config = dict(
    d_model=128,
    positions='learned',
    attn_scale=0.125,
    tie_embeddings=True,
    init_std_down=0.0767,
    lr_head=0.0072,
    grad_clip=2.0,
    warmup_steps=200,
    schedule='wsd',
    seq_len=128,
    train_tokens=192000000,
)
Each number is 50 + 10 x the weight over its row's rms, rounded and kept within 0 to 99. Layers, rows and columns count from 0. The size before them is the row's rms in percent of the matrix's.

# layer 6 MLP down (transposed), 512x128, rms 0.0766, rows 3-28, columns 0-63
088:53 60 59 53 51 60 36 42 52 52 31 49 57 58 39 43 46 42 51 69 59 50 49 50 40 49 35 28 61 48 44 28 48 46 32 64 48 51 46 54 48 53 54 46 54 49 38 47 43 50 58 59 39 36 55 51 37 57 44 45 39 69 40 59
089:41 59 66 39 56 57 58 44 52 62 43 58 54 59 38 38 75 51 51 59 71 46 49 50 50 63 36 54 62 60 45 38 53 35 48 68 56 56 61 67 31 35 55 38 48 65 36 47 41 46 51 55 55 69 44 56 46 67 45 41 44 49 50 47
095:50 29 53 64 63 50 32 51 64 46 57 57 74 54 53 37 68 49 47 44 46 50 65 48 50 55 49 59 47 60 51 57 40 65 46 44 46 37 45 42 67 54 56 53 45 47 47 44 57 29 47 42 45 46 52 54 54 52 45 50 57 73 53 64
088:64 43 54 46 47 46 42 48 53 48 57 43 56 43 64 57 54 58 55 51 39 60 45 58 59 46 57 47 50 51 52 52 57 50 69 74 48 50 58 52 45 50 37 38 56 64 51 42 48 50 36 55 62 44 59 77 58 45 38 46 34 51 48 47
100:57 44 39 32 61 51 59 64 50 45 45 48 50 50 62 61 36 63 56 33 58 39 56 27 54 50 61 43 45 47 45 47 42 69 48 53 49 54 56 44 31 47 63 44 36 41 47 41 66 43 52 46 73 59 58 41 66 59 49 50 52 59 50 49
112:58 47 34 51 38 52 42 60 52 59 46 68 50 60 60 54 46 65 45 45 51 68 41 53 52 57 45 52 64 46 52 48 53 64 35 53 41 38 51 51 43 60 62 64 64 47 51 49 47 64 46 63 54 51 35 43 45 38 45 64 24 57 53 48
091:65 44 41 54 50 50 28 54 39 62 40 50 61 51 55 71 38 49 42 55 46 51 59 43 55 55 54 47 61 51 39 52 48 39 55 66 39 70 46 63 60 34 66 57 55 51 58 46 58 77 46 28 41 75 57 39 42 62 40 52 35 61 61 50
106:42 70 15 43 53 44 54 35 61 59 44 63 40 38 36 48 55 51 39 58 64 50 53 61 41 54 60 49 38 49 39 55 60 59 64 40 64 52 47 45 58 43 60 48 42 45 50 44 66 41 44 52 56 33 67 57 47 59 27 62 50 72 44 62
099:46 55 38 49 47 29 65 61 47 35 61 55 43 47 45 34 62 49 49 62 69 53 65 55 30 36 26 42 41 43 60 46 50 51 61 33 66 39 49 45 39 43 47 58 43 60 56 56 37 51 53 43 55 32 32 47 57 44 54 49 54 59 43 59
092:59 59 51 45 56 42 43 51 41 59 66 55 41 45 58 33 31 59 44 58 41 56 38 40 49 59 36 47 56 64 50 64 57 51 68 39 45 36 60 41 47 56 50 51 38 46 50 52 57 53 39 54 41 53 49 48 62 66 55 44 44 50 36 42
102:54 40 38 31 67 50 55 55 67 46 27 44 62 37 64 35 35 42 42 56 55 46 52 39 49 64 42 66 43 44 52 36 63 66 54 62 37 55 36 40 49 61 45 40 63 54 47 49 44 74 37 53 67 31 58 48 52 38 56 48 53 47 58 51
097:53 53 55 37 61 62 68 57 48 44 54 58 70 55 54 54 69 46 55 43 41 34 57 61 51 40 25 60 62 60 27 59 49 61 53 38 31 63 57 61 46 37 59 44 55 58 35 46 63 53 29 50 54 52 30 58 44 45 67 55 58 44 57 45
114:55 33 55 62 38 43 33 35 51 52 39 46 41 41 37 59 46 43 30 65 53 45 57 33 33 58 57 46 59 49 41 51 44 46 55 41 54 46 48 49 49 52 39 65 46 47 44 68 43 51 29 57 48 39 55 57 55 55 60 65 57 47 55 43
102:50 30 51 61 39 69 40 51 34 40 67 52 53 62 67 49 53 51 44 58 48 59 35 42 53 45 53 55 49 49 50 60 39 45 45 84 45 37 64 46 68 63 75 52 46 55 41 38 60 55 55 50 46 55 64 50 47 59 46 52 60 54 53 48
097:44 47 32 38 40 55 56 37 41 43 52 50 59 65 58 66 38 41 40 47 56 30 50 49 59 47 52 53 48 58 63 50 44 53 43 39 48 56 33 41 61 48 53 75 47 58 40 63 40 53 52 57 54 34 45 66 54 38 45 53 40 42 47 48
109:49 42 75 52 51 48 69 47 43 26 64 54 46 30 63 39 45 56 51 54 67 62 42 53 58 46 46 61 69 51 46 36 38 51 61 57 40 45 59 60 41 51 53 55 56 73 60 57 68 53 46 48 58 59 55 59 45 50 58 63 30 43 53 52
105:44 49 39 48 47 59 66 64 49 42 59 42 20 61 32 48 54 38 40 43 55 61 69 63 53 53 50 37 37 42 44 53 55 54 59 43 42 56 58 32 50 31 42 51 54 54 35 57 57 38 66 34 46 55 58 42 54 37 50 53 50 60 54 50
094:64 51 59 48 55 51 58 50 51 40 66 40 37 50 41 39 63 57 34 34 47 51 60 46 41 52 40 33 60 52 50 53 55 65 38 42 43 50 51 44 45 57 43 54 55 31 39 42 45 32 40 33 44 45 45 38 58 45 44 39 64 35 35 42
106:38 42 53 50 70 44 53 45 59 32 51 50 57 44 47 51 56 50 36 59 51 40 49 59 49 49 46 56 56 50 63 60 55 59 54 30 60 51 48 27 51 50 49 56 68 50 53 45 38 57 46 47 49 59 63 55 46 31 50 35 52 51 58 46
101:36 57 47 64 51 42 41 51 52 69 57 50 52 60 38 54 36 59 50 40 52 60 52 52 41 57 58 42 61 51 49 42 52 66 45 34 50 36 42 37 58 66 56 51 55 46 53 50 57 41 47 67 56 25 54 40 54 36 39 56 67 43 53 25
096:48 48 46 38 33 54 45 31 71 56 38 64 43 58 56 55 59 38 45 58 45 44 43 26 60 30 48 54 58 46 51 50 48 37 58 60 38 47 40 51 63 43 34 50 47 57 62 38 52 58 57 25 53 51 42 66 41 39 46 48 44 53 48 58
095:45 47 43 45 38 65 25 40 43 43 45 55 34 33 57 57 26 42 52 54 39 50 59 54 49 38 37 48 44 51 65 57 59 41 63 54 39 54 48 56 50 51 42 49 60 37 45 57 54 71 30 60 51 47 37 42 46 60 33 57 61 44 60 44
104:40 30 42 51 41 54 40 54 53 46 30 59 52 56 42 56 50 71 49 42 38 37 55 43 55 63 30 51 47 50 43 42 45 66 53 49 51 48 44 44 53 59 28 51 51 51 53 59 46 78 61 46 52 39 68 54 64 34 51 47 59 61 36 37
107:44 30 76 47 58 58 69 36 46 51 47 47 50 58 60 32 40 51 39 54 44 57 51 57 58 55 52 52 39 59 50 50 44 45 42 68 35 48 54 45 63 37 53 65 51 55 54 64 83 54 27 58 28 63 35 61 52 54 47 46 54 36 40 51
093:42 44 54 54 16 64 52 48 66 45 37 41 56 52 52 77 40 38 44 55 48 47 56 50 55 49 69 44 53 32 58 57 63 57 56 66 62 58 44 69 45 39 66 43 43 40 50 39 37 49 50 53 51 45 55 73 53 32 41 45 59 40 53 64
097:35 47 66 51 44 48 43 40 65 54 48 41 35 41 45 41 66 51 42 77 57 64 52 68 61 69 39 48 70 52 46 45 52 51 56 34 49 47 57 45 42 51 39 56 58 54 41 59 59 44 49 42 37 41 58 49 66 41 46 31 49 52 52 64
# layer 6 MLP up, 512x128, rms 0.0767, rows 4-28, columns 0-63
092:41 36 45 53 50 36 49 48 48 45 67 58 63 59 54 47 55 59 44 46 45 66 47 55 61 52 42 53 47 58 64 52 68 51 48 52 55 45 42 51 56 29 57 73 42 54 68 52 52 51 45 59 46 69 42 52 51 42 51 28 50 56 42 48
092:43 49 45 47 60 53 42 51 21 37 60 63 52 57 35 47 43 58 53 41 28 49 54 62 47 41 39 53 46 51 60 35 63 49 44 51 54 60 65 73 68 45 58 49 53 62 51 62 50 55 46 44 49 60 52 58 48 46 36 48 37 31 53 45
089:60 49 45 58 63 63 47 46 36 40 36 60 45 44 41 47 51 45 47 64 43 49 39 60 61 40 52 64 46 58 43 53 42 48 50 47 55 41 54 38 32 44 59 44 51 36 57 29 49 39 42 51 40 52 51 43 37 57 39 60 42 52 49 63
102:49 69 54 64 53 55 55 43 59 43 49 45 54 39 71 46 53 57 58 75 40 38 62 64 45 24 38 54 36 51 23 48 23 48 52 58 37 53 78 51 59 59 51 62 40 53 53 59 46 57 39 38 57 65 44 64 56 50 58 61 51 52 49 57
116:52 58 50 40 49 28 44 57 40 53 60 57 62 73 36 67 54 55 52 42 43 45 49 60 52 69 40 52 41 40 70 40 36 51 45 44 37 33 48 49 56 39 48 37 56 44 45 48 56 72 19 52 51 48 45 47 44 41 58 68 49 40 52 52
090:47 68 48 64 63 46 65 32 47 53 57 59 51 48 37 66 50 58 45 36 71 49 34 45 50 57 53 55 32 36 54 38 57 51 55 58 49 33 52 36 42 47 47 44 52 49 55 46 37 50 48 46 46 21 54 45 59 48 47 49 48 41 36 52
109:40 42 40 76 53 47 49 23 40 44 47 65 48 65 59 58 55 43 46 62 47 56 18 55 49 41 63 59 35 42 57 61 54 57 50 49 58 50 60 61 61 53 47 53 42 51 48 52 43 53 46 45 45 41 51 47 27 57 60 44 35 39 56 55
093:55 48 51 59 49 45 43 45 53 58 45 33 45 34 51 55 35 43 46 45 44 53 69 33 54 49 55 44 62 68 41 52 70 53 41 60 50 61 52 62 43 26 80 40 38 49 49 47 51 61 35 41 46 45 42 43 53 43 69 30 56 55 52 51
093:42 58 56 54 69 61 52 25 53 56 31 53 57 68 36 53 58 49 49 44 43 52 40 49 43 41 59 36 54 36 33 41 48 44 50 63 53 53 58 49 56 71 51 31 40 41 46 40 45 50 48 35 55 69 40 52 57 62 40 63 36 29 51 40
098:32 45 36 53 62 43 47 44 66 65 62 38 46 68 59 35 55 48 59 44 59 59 41 55 52 62 44 42 38 46 36 56 40 43 53 50 29 56 46 47 36 40 59 44 38 43 48 71 41 27 32 49 47 45 42 38 52 67 43 50 55 54 68 43
103:61 46 66 55 64 39 45 40 56 48 56 48 38 41 52 52 30 48 50 52 39 44 43 45 53 49 34 46 52 65 65 61 61 66 61 37 23 55 44 42 40 59 57 37 61 56 39 52 45 61 45 33 43 70 48 41 43 48 53 51 55 56 64 66
109:63 54 58 57 68 23 32 70 62 65 71 62 50 38 35 56 48 46 56 41 59 56 45 60 46 65 34 61 51 43 45 44 65 45 39 59 51 49 62 48 45 34 55 47 36 59 46 57 30 34 48 47 69 56 49 33 33 36 62 40 49 51 45 52
111:70 60 43 57 60 46 45 57 32 40 48 48 64 51 47 49 63 57 57 61 40 69 57 61 36 47 53 65 55 61 45 50 45 65 53 77 64 43 51 38 46 38 33 39 57 41 46 52 48 56 65 34 42 63 41 46 31 56 65 50 47 54 46 51
107:46 38 59 73 35 42 41 28 62 60 73 51 43 59 47 58 58 35 38 44 54 39 31 51 49 49 36 49 52 48 44 40 50 79 64 54 41 37 54 53 37 45 54 59 60 50 58 52 44 59 37 43 39 39 41 51 56 42 56 57 56 63 39 62
100:43 52 57 59 42 51 52 47 57 35 47 45 52 50 48 48 32 43 43 57 32 49 62 65 38 53 47 38 66 50 48 68 49 63 63 33 36 53 62 59 43 51 44 40 48 36 49 40 40 60 45 61 45 49 65 34 67 37 56 35 56 42 59 56
099:50 65 46 60 41 43 68 53 66 38 54 60 27 47 38 48 54 48 46 56 38 66 52 65 43 58 38 42 48 41 46 48 47 38 39 55 49 47 38 32 61 69 38 42 55 43 59 52 54 47 49 73 56 46 31 52 53 46 45 54 47 48 56 59
097:55 67 48 57 50 51 50 79 53 65 62 50 63 56 49 66 46 55 52 46 41 50 34 55 45 69 37 57 50 57 73 41 22 39 55 64 58 60 41 69 46 54 55 69 46 42 42 42 38 58 51 41 53 51 36 55 61 51 46 43 38 53 60 56
105:32 60 54 61 42 39 49 47 50 54 61 56 46 56 49 33 57 39 63 57 49 49 46 69 41 66 34 46 35 41 56 54 45 60 50 41 42 39 46 24 47 54 32 58 38 55 37 60 63 48 58 56 46 41 55 61 53 55 29 41 58 39 50 51
105:53 40 45 57 59 37 42 44 69 56 39 46 46 64 56 43 51 47 52 60 58 39 54 53 62 42 55 42 53 60 43 56 62 54 51 50 36 35 38 45 48 63 49 43 49 52 36 69 55 53 58 63 47 49 40 39 41 45 57 53 30 48 63 25
092:45 58 42 46 59 52 49 41 32 50 51 65 64 42 65 21 61 44 44 55 49 55 32 62 46 45 67 56 47 52 50 54 53 55 59 52 50 36 43 58 45 54 36 39 53 63 57 66 65 41 39 37 72 57 32 42 45 36 47 47 56 59 54 44
111:68 32 48 53 49 39 64 58 39 64 69 49 39 47 57 46 41 56 45 58 60 60 55 55 37 52 59 33 51 52 50 40 42 49 57 58 53 51 52 67 56 39 39 52 51 71 52 63 68 51 58 58 47 50 60 57 52 42 68 59 49 45 38 68
103:67 32 65 52 66 55 45 58 31 46 67 42 31 48 44 53 39 57 59 62 47 41 43 29 62 41 48 50 46 80 68 51 49 55 48 57 37 63 73 51 52 56 40 36 49 47 52 43 50 54 37 46 55 56 45 40 46 53 44 48 45 38 67 45
103:35 61 30 53 49 41 51 41 52 37 56 68 55 44 41 34 41 42 46 55 53 47 52 45 43 45 51 57 38 43 63 59 69 46 47 47 55 63 44 64 25 42 59 43 58 51 54 56 51 51 46 66 32 43 50 37 55 56 61 55 53 54 56 53
094:60 55 33 60 75 51 49 47 46 53 46 54 49 50 59 24 78 62 49 41 49 47 43 53 37 40 31 55 51 49 53 41 38 41 49 38 53 52 50 46 65 61 45 56 53 50 48 69 49 38 52 57 47 47 41 32 51 68 53 27 35 34 43 46
100:38 52 57 62 49 52 58 58 41 42 53 37 41 60 36 56 51 42 54 35 50 48 68 43 33 48 37 31 36 57 54 50 42 43 36 65 42 30 59 55 58 58 42 51 58 54 51 46 52 53 35 47 43 63 32 67 29 57 52 51 70 52 37 48